Weights of a small GPT-style language model, trained from scratch on English Wikipedia: 2 heads of 96, MLP 1536 ReLU.
Each number is 500 + 25 x the weight over its row's rms, rounded and kept within 0 to 999. Layers, rows and columns count from 0. Numbers have three digits each. The size before them is the row's rms in percent of the matrix's.

# down: layer 6 MLP down (transposed), 1536x192, rms 0.0444, rows 612-658, columns 128-191
# up: layer 6 MLP up, 1536x192, rms 0.123, rows 613-658, columns 128-191
down612 088:495551501498516476527508527495492538501487513465507459546484493504495508483431495518497475480478496537480505518501500485498528482482518449495492528495523459500464517503511509523496499497505496
up613 103:456533468518484514507528524535518499526544477442480503491514493542505495509495483482478476512522563508509502536506487530522497485510510499479514454510554512505495515458454483515503463502463529
down613 099:520499471497485470506497497469502478500485507543555496488462463454517560455503481517486506452486490490518516481487472523513498459463486498507501513502486481493489438533564540463495517510516472
up614 096:498503488481498523500509500514492506517532496475491495464485477480507487486531491505502483545455521522504468528533474496512496494543523536541502476535450485490466495493458488465477481485496442
down614 095:484512491501467498495532512512464456502488537493464498528476500519496479487495484546482523534506480469531471554499488494522496522516498542490533484520516481489485492500498500513537522460450464
up615 106:491526524530478481501519538483496519513524505494469462488553506520488468506503536477493536488492482483502517477520479497482491475512500481510469474507486488485503519513455450457463504511485517
down615 105:494533531498466513512548475485498513515524531489486521546526448467500514488498525518505419533483479524469489494522521476502501461498525500507512547517497504479498504503507530510493514485504541
up616 092:480511501466533518494467506507514531514495475498457505465527506547504544529520503501438513483510517492486483478502481475501526470497513544444492511484474468558529546479513506503535520477534484
down616 093:494492476523514515521533457554491501523497463509442525508484479527529530488477506485475504563531508522497510489544528540506534473484490522559476485509475521469533529510499519509482487482501528
up617 103:504440508493488526478512509512511472491468515505476495525491507508516467500478518488479506499488510490510472485469461480483513492472509533482538562455489499528491514505521475514532531537529494
down617 101:534514575527451457524486492507486473518527490453520534529502501481495490527545514484487471469498475517535511518487497437450531454529505532489529494502495506509457479500509522501460550461485524
up618 097:508490504462495532447514519497478490505486474559526487523475487495516473492466476513500519506505499526483521452492529471496439484481494500501464503508495505481456519519542523481482497490486488
down618 106:442485512461490495475495540475483492498514484518513524512513450531527507511502463489552507545487479518541500485530474471514487528497495463489505507504548428520475486522506452501483447556475504
up619 096:510454518473506459503499531521473481512496498441539492478500493504496490497488508489450513484528470526523538483497450521494482471495483519519522550521533489514528502438443513522517486501493447
down619 094:497492497482507500499525448514477513507500517481531528484468499532450535494552488465526508468486499506501512519482499480492493509520487471470487488482463515486485455492563489470497491524522421
up620 102:493494520469492475516494499498495525475537521479501562468517472543499445510512493487555503463560488443508441515499494504505495512460483499543476468518494552448469491511518523469511448526517488
down620 099:508516494509480518475481483537516498505483510509472518491535525506493448516508460485505470491471481510536518540530483491468485512495470516503457513505511497521458503477487489458513526507537502
up621 087:526531504540477509460522518511507490473468466491471490509530500480473555491501508465521494454472494476497531557479479514444491485487500523505458494486450487503445510493487514521512470536486513
down621 092:517502500454481508519486489512482490543482546506509507464465461504559459502521492527481461528508531469473461461521536520483490507502478514450511469497558517520501472539539520476507528471552499
up622 099:511521507541499540509530579493457484505500497489459519525452501504519498466509496513512507484472514483496492490513507517453488492506504477507508484565481519468443501495488490516485470528492471
down622 101:525468461477488503549507468463528484489517480480536496504535519519500460457474498499504493470488551523472556511504464482527497491493519464524510538491529480501506562478493542517529489482524547
up623 095:492464451475529517553511442514499439502535527514537510510496485450524526469498528509500485501487519467506505521493534489477512526478524514503515525469507508503506524530491499458485524482466525
down623 097:510531506541499522497510517534500501552480490479515499492515477499541471507454529495510474509501506499454525535490490529470470466479486476484474490545551472474538560506525453506487467497522507
up624 109:515503476488461512530510484552523501478546519466503520497492513516527512533517470514511525518509540472478539443508474451476543520478501481483491499565518464487488491512509513496518487495467502
down624 111:493546490521496504507506514498510472510511528530489489523539513482540477480490496522447441478494523560496528506503516504482463523543486521501521513485526514457494522488449496510526495464490515
up625 102:479516491475447514477477538512475478553479488452453514519487461528538489453478518504489508492527502475493514469470541490465510488548521546532516503474473486483503504545492512499469470502507522
down625 095:556506453528523501521505529490530526455496498523490467483487552489490494529552484494483495500488468510492512482515570510482502498537488483504489484517470506473520526497511489522491518494483465
up626 093:502475514480488480510551478468507496516491496458537468525491521495456553502494503451459480508495488496527487543474509519474499505512458539525476476496495555484519527476516500500505529505468481
down626 090:507512478533493464554517522524535510488548473533486491510498466507480513521506497554476500514518476509537481479483497502502524514470545502492526473502490546532548509524487493457492488463486466
up627 094:493532478504487507492507506501486499518487506493536524501537471501489485493454487507498492501471425493506507530497510557510515553497551472492489517519533512531524525522491494498511448448511476
down627 096:501494497506504569479496483516521523479485467461509453511507497475455480504509467471496500520525521548482464527474527465513512491513463525451509467521465539509524519492513434507517524545513506
up628 098:501479518527459483467508499473484500540516497486514490530477471463501502483534471512520488502536504449477540540456489516519488502546537504524502474517487483486469535500472493476508492531508484
down628 093:496511534481483487493476498522485485536485466498510503492550484503510514473501506520524513512477554522486513512486505491514475531537494529527478468488477470474441515495508509554473455503497526
up629 105:533490469435490514453464485553470504482503487532510508507505464552517530521487507480475503504549499466502505440487535499476494531501517501495488542508535435526529503509505530522495481492498461
down629 102:492505519498527471525492526551473503516515541516510469514497474476507494491468500527485532482453507450481475557519533491491475470499484506513482471495543485504485463520527494471428490514541501
up630 096:534558504515488526512479447537517487491531501443516523504481502531492478507486474518499507528478494533467516484465487484497471508513525551441475530459508502489489489490491509496505528502515496
down630 102:467489491518498508477462478469514492499466511528501513496520483536487481510501506534526512445496523461508476511477478528530505538468474527518484464463488544530512509515523506466494510517525536
up631 104:485455534533488531526486475469465510528544507520484536475517484522519487486499500537465483514485472472535483491505486511505473505524462497508515515491536502470497494482520518480458534473522516
down631 105:502527493538502496497508530520536521498513502522521510485462515468526530555481460505452509488492529527520512519523498527521484511451496471510472481542490495516499498508515463488487482536514489
up632 095:541521452481522466455540503562499471488476531511482564465504463522469549489525495509471511468470481501519521498440503505474503465542488470482466462506513518460504506510533523495504486478493518
down632 095:469524531499528474430523499524489533524501460500488471510495486466498476464518502536517518497462543458499460493489524521527548539473493490536523506515519563503493489501474503525463485487492527
up633 099:508512508529502514509527519512566443482510441534483478504484491519494532542503506505509510550481478488507504537512483517457502517461486465490511451495487516504508523478483516459476512489533476
down633 099:519533483494444515534500429479517495491509531502500462487463509582517512530455512493489540489478488492507510564497478500505496500483508500485515478506454461511474477510510501481517503529449505
up634 098:541474515531513535540493505484475518491486500471503502489472452472514520543531521509519452488524470450537546454513517469495512459497510497489531465478475518498508526488509513549501488481525505
down634 104:532485471514533490535481514478548520480487492495451490475516507482483492486493539494501490510523485491524459486510505526448469516519506491495498524513499523460506460480512541477516505491503501
up635 094:535483515511511497501494529476515435514459469507506488487487492487522570451493496464504507508511497557495492510505456514500536444488476529516529574516492494485470499539489491471494526464485484
down635 103:515559506503481525524503485509498560512550480501451474505514485533498454490477522521458460520520492479509520518467479510525537518462499478494493477524520525479460544518487494481451516510517487
up636 096:527482503503477515538504496492483470510564509466536458503488540479512506562505469490535510469512509465513481482515500527483498475464484480524452505501479494487469475448474462469486509532484454
down636 093:474504482464483518467514488454527465519513500496442497510466521513489546504510532500503452477513512518482536501513494520478525520550450510539502505505522479504535542521515539479460508521500511
up637 113:491505493482490469511505512512492542447521508548513497548457501539536501492473422455455487482536516479494520458482512475500513521488528506528498497508585510461498508513487502485488468478521489
down637 118:534480487480449522526528479524493496517537476532506514492504511489491530507462504497514528512524507484512496515478467483517503487499473504489501485469447535503484533506525555501523528495515464
up638 094:507505507526497557531525507549471540536523512519450495495493543509501510528503493521505524471447455489469501451513496461485525493544501492490486486470482485512503456458508445488514533470546508
down638 093:505508485547485422491512517495501541485503473523486532518462465516459485492492491496497534523508513484489489534492515509536487511476486500505499514514502496519501509490537524501512482492479479
up639 100:544491529504467495506495504449502460521515500474525490491500488494551456429509487518463526531478513523500492480504495483498485497483529487502511560516541488482525505465474526569464498499507475
down639 093:525499487521542498478487513549492484484500458494494482510511501545531519536509504511487518494488490469543540518488505497476513468529451516484501493507524508499451487550507494450488509506513516
up640 101:479500482477529501483492497526459541514459515521499494483578500538527506503537463492484490466526518504523509485467472534527542475488530491518515460489486485485520491464460493501545552498484506
down640 102:474468527571516526472506466469503476469524495470512536519455434536517521496530493477520555474485494454455488488535517469517485506509486477507495527496460478480527520502504504492527507511484507
up641 104:540502494493442500520482497504475475490514486464500444498519523482506495512556534511467527468548563484475471518477445520519487504489491494478473480496479520497514484500561499488500484504506550
down641 103:517514507532527485510506524496466470466494471522460511516475491541538472517515498510506512527489486538512493545477505471477509477519502498510469469546481492529502503483505493505509493460469520
up642 109:529496510497464540519556506524506516483505534510489486471476512527487554457490473483486519499498525461491435483508486522526535536537523518502506498458503491466489556483506559493507528511505481
down642 106:538464521521487538539532490488493500499516508453544492466461497514491502475521467494491527523461484517506468454528446519520469528538560551467522543502492512525524494501492493490463462495450493
up643 105:531475481450481467558508527457533507491462480535528480517489542552470493504498485504473505502504495535525472524530531491447481487480520478442502487474510548512467498521542473524502522497542550
down643 118:476554532495529518524530496505511517515491500458545539486494513512529483451511465495485498522504494559546542513497533502506502519497512578500521477443558509498490519459487465518455508513541508
up644 103:482483516493515523486505526487522495509506475475514488488548469529494509500521506487530490507525532542481483480517467564506469506508482509484496508535476464496536474434478538506476536497502477
down644 102:502506477510521462513540512557468519483476515479488473478506502490434509496482499501474521511536483462477462531460530527502476521472549486488550482497512498504487499476474489527477503486475541
up645 103:520481505504486502459511516486493513525488544495478505474509520501523517480517495480487479471533459475484446495534513470493497446477451548517492493481517517533459505467519514508484543482488489
down645 111:514509517484522519475470501545477534483477504500539475457554540509509518487507514540515500563518533507499507505506485498462509512493471529491496496484440492450470488509523531480485502504486461
up646 099:524507535526494496507459504534509483509471495483550518536539486494557493508499453504460503467460450488505531574483486520495536496507453458510502476510509478484471528513494494496448488501512535
down646 102:499488475516473478511523492494474505492527488481468538517518524491466501475502516510481490471510511452463493442492498467510496471542559535540509517500535492455522475490489485500504504458504548
up647 112:468518518535474508493508497505493513480505558466536480515451481541518551495514510498498481483514488510526482495491510448529535460517461477529453525473473470501478507516495515537484491548486460
down647 115:490472547493519510531500476506479558508461546451487499503489477465479477513528534524502525510539522529486513490486545491520474534472534525504491502512510516499462510506506517531517499481491490
up648 104:491514501489494494533464503496511509513516493501522506531504509532503496496480502482484506497466509477498519484518520448560508453500493522468482504490456506483488524552504542521468519510496480
down648 102:500497486524498494491486516535470493467450548449501560469508451494515505478478496506464471471505504518512470527503523525514523514487498478538508498486517507509470508497501521488488512493473490
up649 107:502524529509526483463465485487481529468492478478524503478499478545471472467495504450506480516466472507515470544513516461499523484447522548498468460500479525507524503522528536524541542528484489
down649 107:536481507495446552525497489462473488501518500456464537469530510480521500542503507525526483492496513495533487503460471477494501496491561513493521498513490489552498499553496509492516508521539472
up650 095:517559497482573501495519512516509473506495508471494483477512475486510490511526523500505501489526511487471466500492487523482561505506512497515457475515529508469470511465500468509512475494499492
down650 087:470450498491459502507497502569466494494473509492506482484492498536536506461529467504526473505503523530484480550504446508510469484468512545537489525453511490455493479481508505492508527508520502
up651 099:550456500491503472498521495503470472495448498533469488486508502501540484503518458482531508480495487495463532523479519549509521485477494530511539538532480535522487531522523512520494492520519469
down651 094:455551498553495490515489503511501502489488501506525461477527501502511492507495505450508512526494511504522517520478514523468481517484497469466495494493540463587464463492482517472537471517508517
up652 100:502454519521499467520552494494493517466511487441492506491513482478504482550510478506505499509441496506509531492491520487513556518472529478448510522492484552499470430513498524489493503484571518
down652 104:498503467494486517479535514472493464478514497527505495559483519502515482487498487483526476489477503516490524475515473520506525493518476477448525494451518478521504482510474480451471515500472481
up653 111:459501500531539461508473494489448498500494501506522509452500565523485465490501515471487481459537482492461525531495531511451468494483532513546501514503504505504489469508495528504503528529502489
down653 104:520509491515515484554540495497506478471553484528529555493503466500509492531465514511521517497484495492495450463513477454477538493462435440473465492541483483529528465525473494503519503520472455
up654 105:527536542516484523501520486500500482494499524520503556528515486539466522558463504451470511537484517541452463481477497428531493518557472468517497515487488472493501520495494471514461481468509500
down654 103:518510493534499513516490476494479508494533502504484509492484489530484518489464482550497491493463496471474455472473503488523521485486549485479519470545490527500485527478534521522506475515489530
up655 101:525519482513478484550415487488480527489473482475487511506466494510483505485468526524520460518499496496505511477454506536477547547503522529494473485474487505552493516530485459524488524525475502
down655 098:473472494524529495438478463517501468463513490530528521524482496511506479471512477485467479457484479529486497533518535490510497519515471507474464488459533496473501457471534536488492503477548479
up656 106:524545512488476516542469477507468513493537471501480483462521476452483524490487519509501481499497455468505488487515541508480456497498482422508499474502501492508506512531497507499513488455509525
down656 102:543540505461459532449477485482508500555538507459492560518495488471455496485489459503514499510551514442479492522486508493496503508499464522528497520516471521475507523520519498496482501475516516
up657 093:481490495504508492505533423507492481502449501504549502495497475509517502492449448529463476488513503524470533523494496559514474526518496540486490471518513509473464514429555518539466515531505544
down657 083:523489509512509497528484483513501506505577469501448507525500471492498514512521527501519488474476503500525512481507500462487507512513485464535534527449477473542491510558453497494529482469468464
up658 097:485482463467495534476501503502437468484465514483498510516502526488560498500520474508457500527503524493509455476498486461504519529509493495510513483517485516517443490506468512515470492520516517
down658 101:520481509521516471520527503510494498543480497495516490488450526456515514503491473510518475505528487526476520497499539507561481456484523506478540511489485464500506516453499474516512529469500478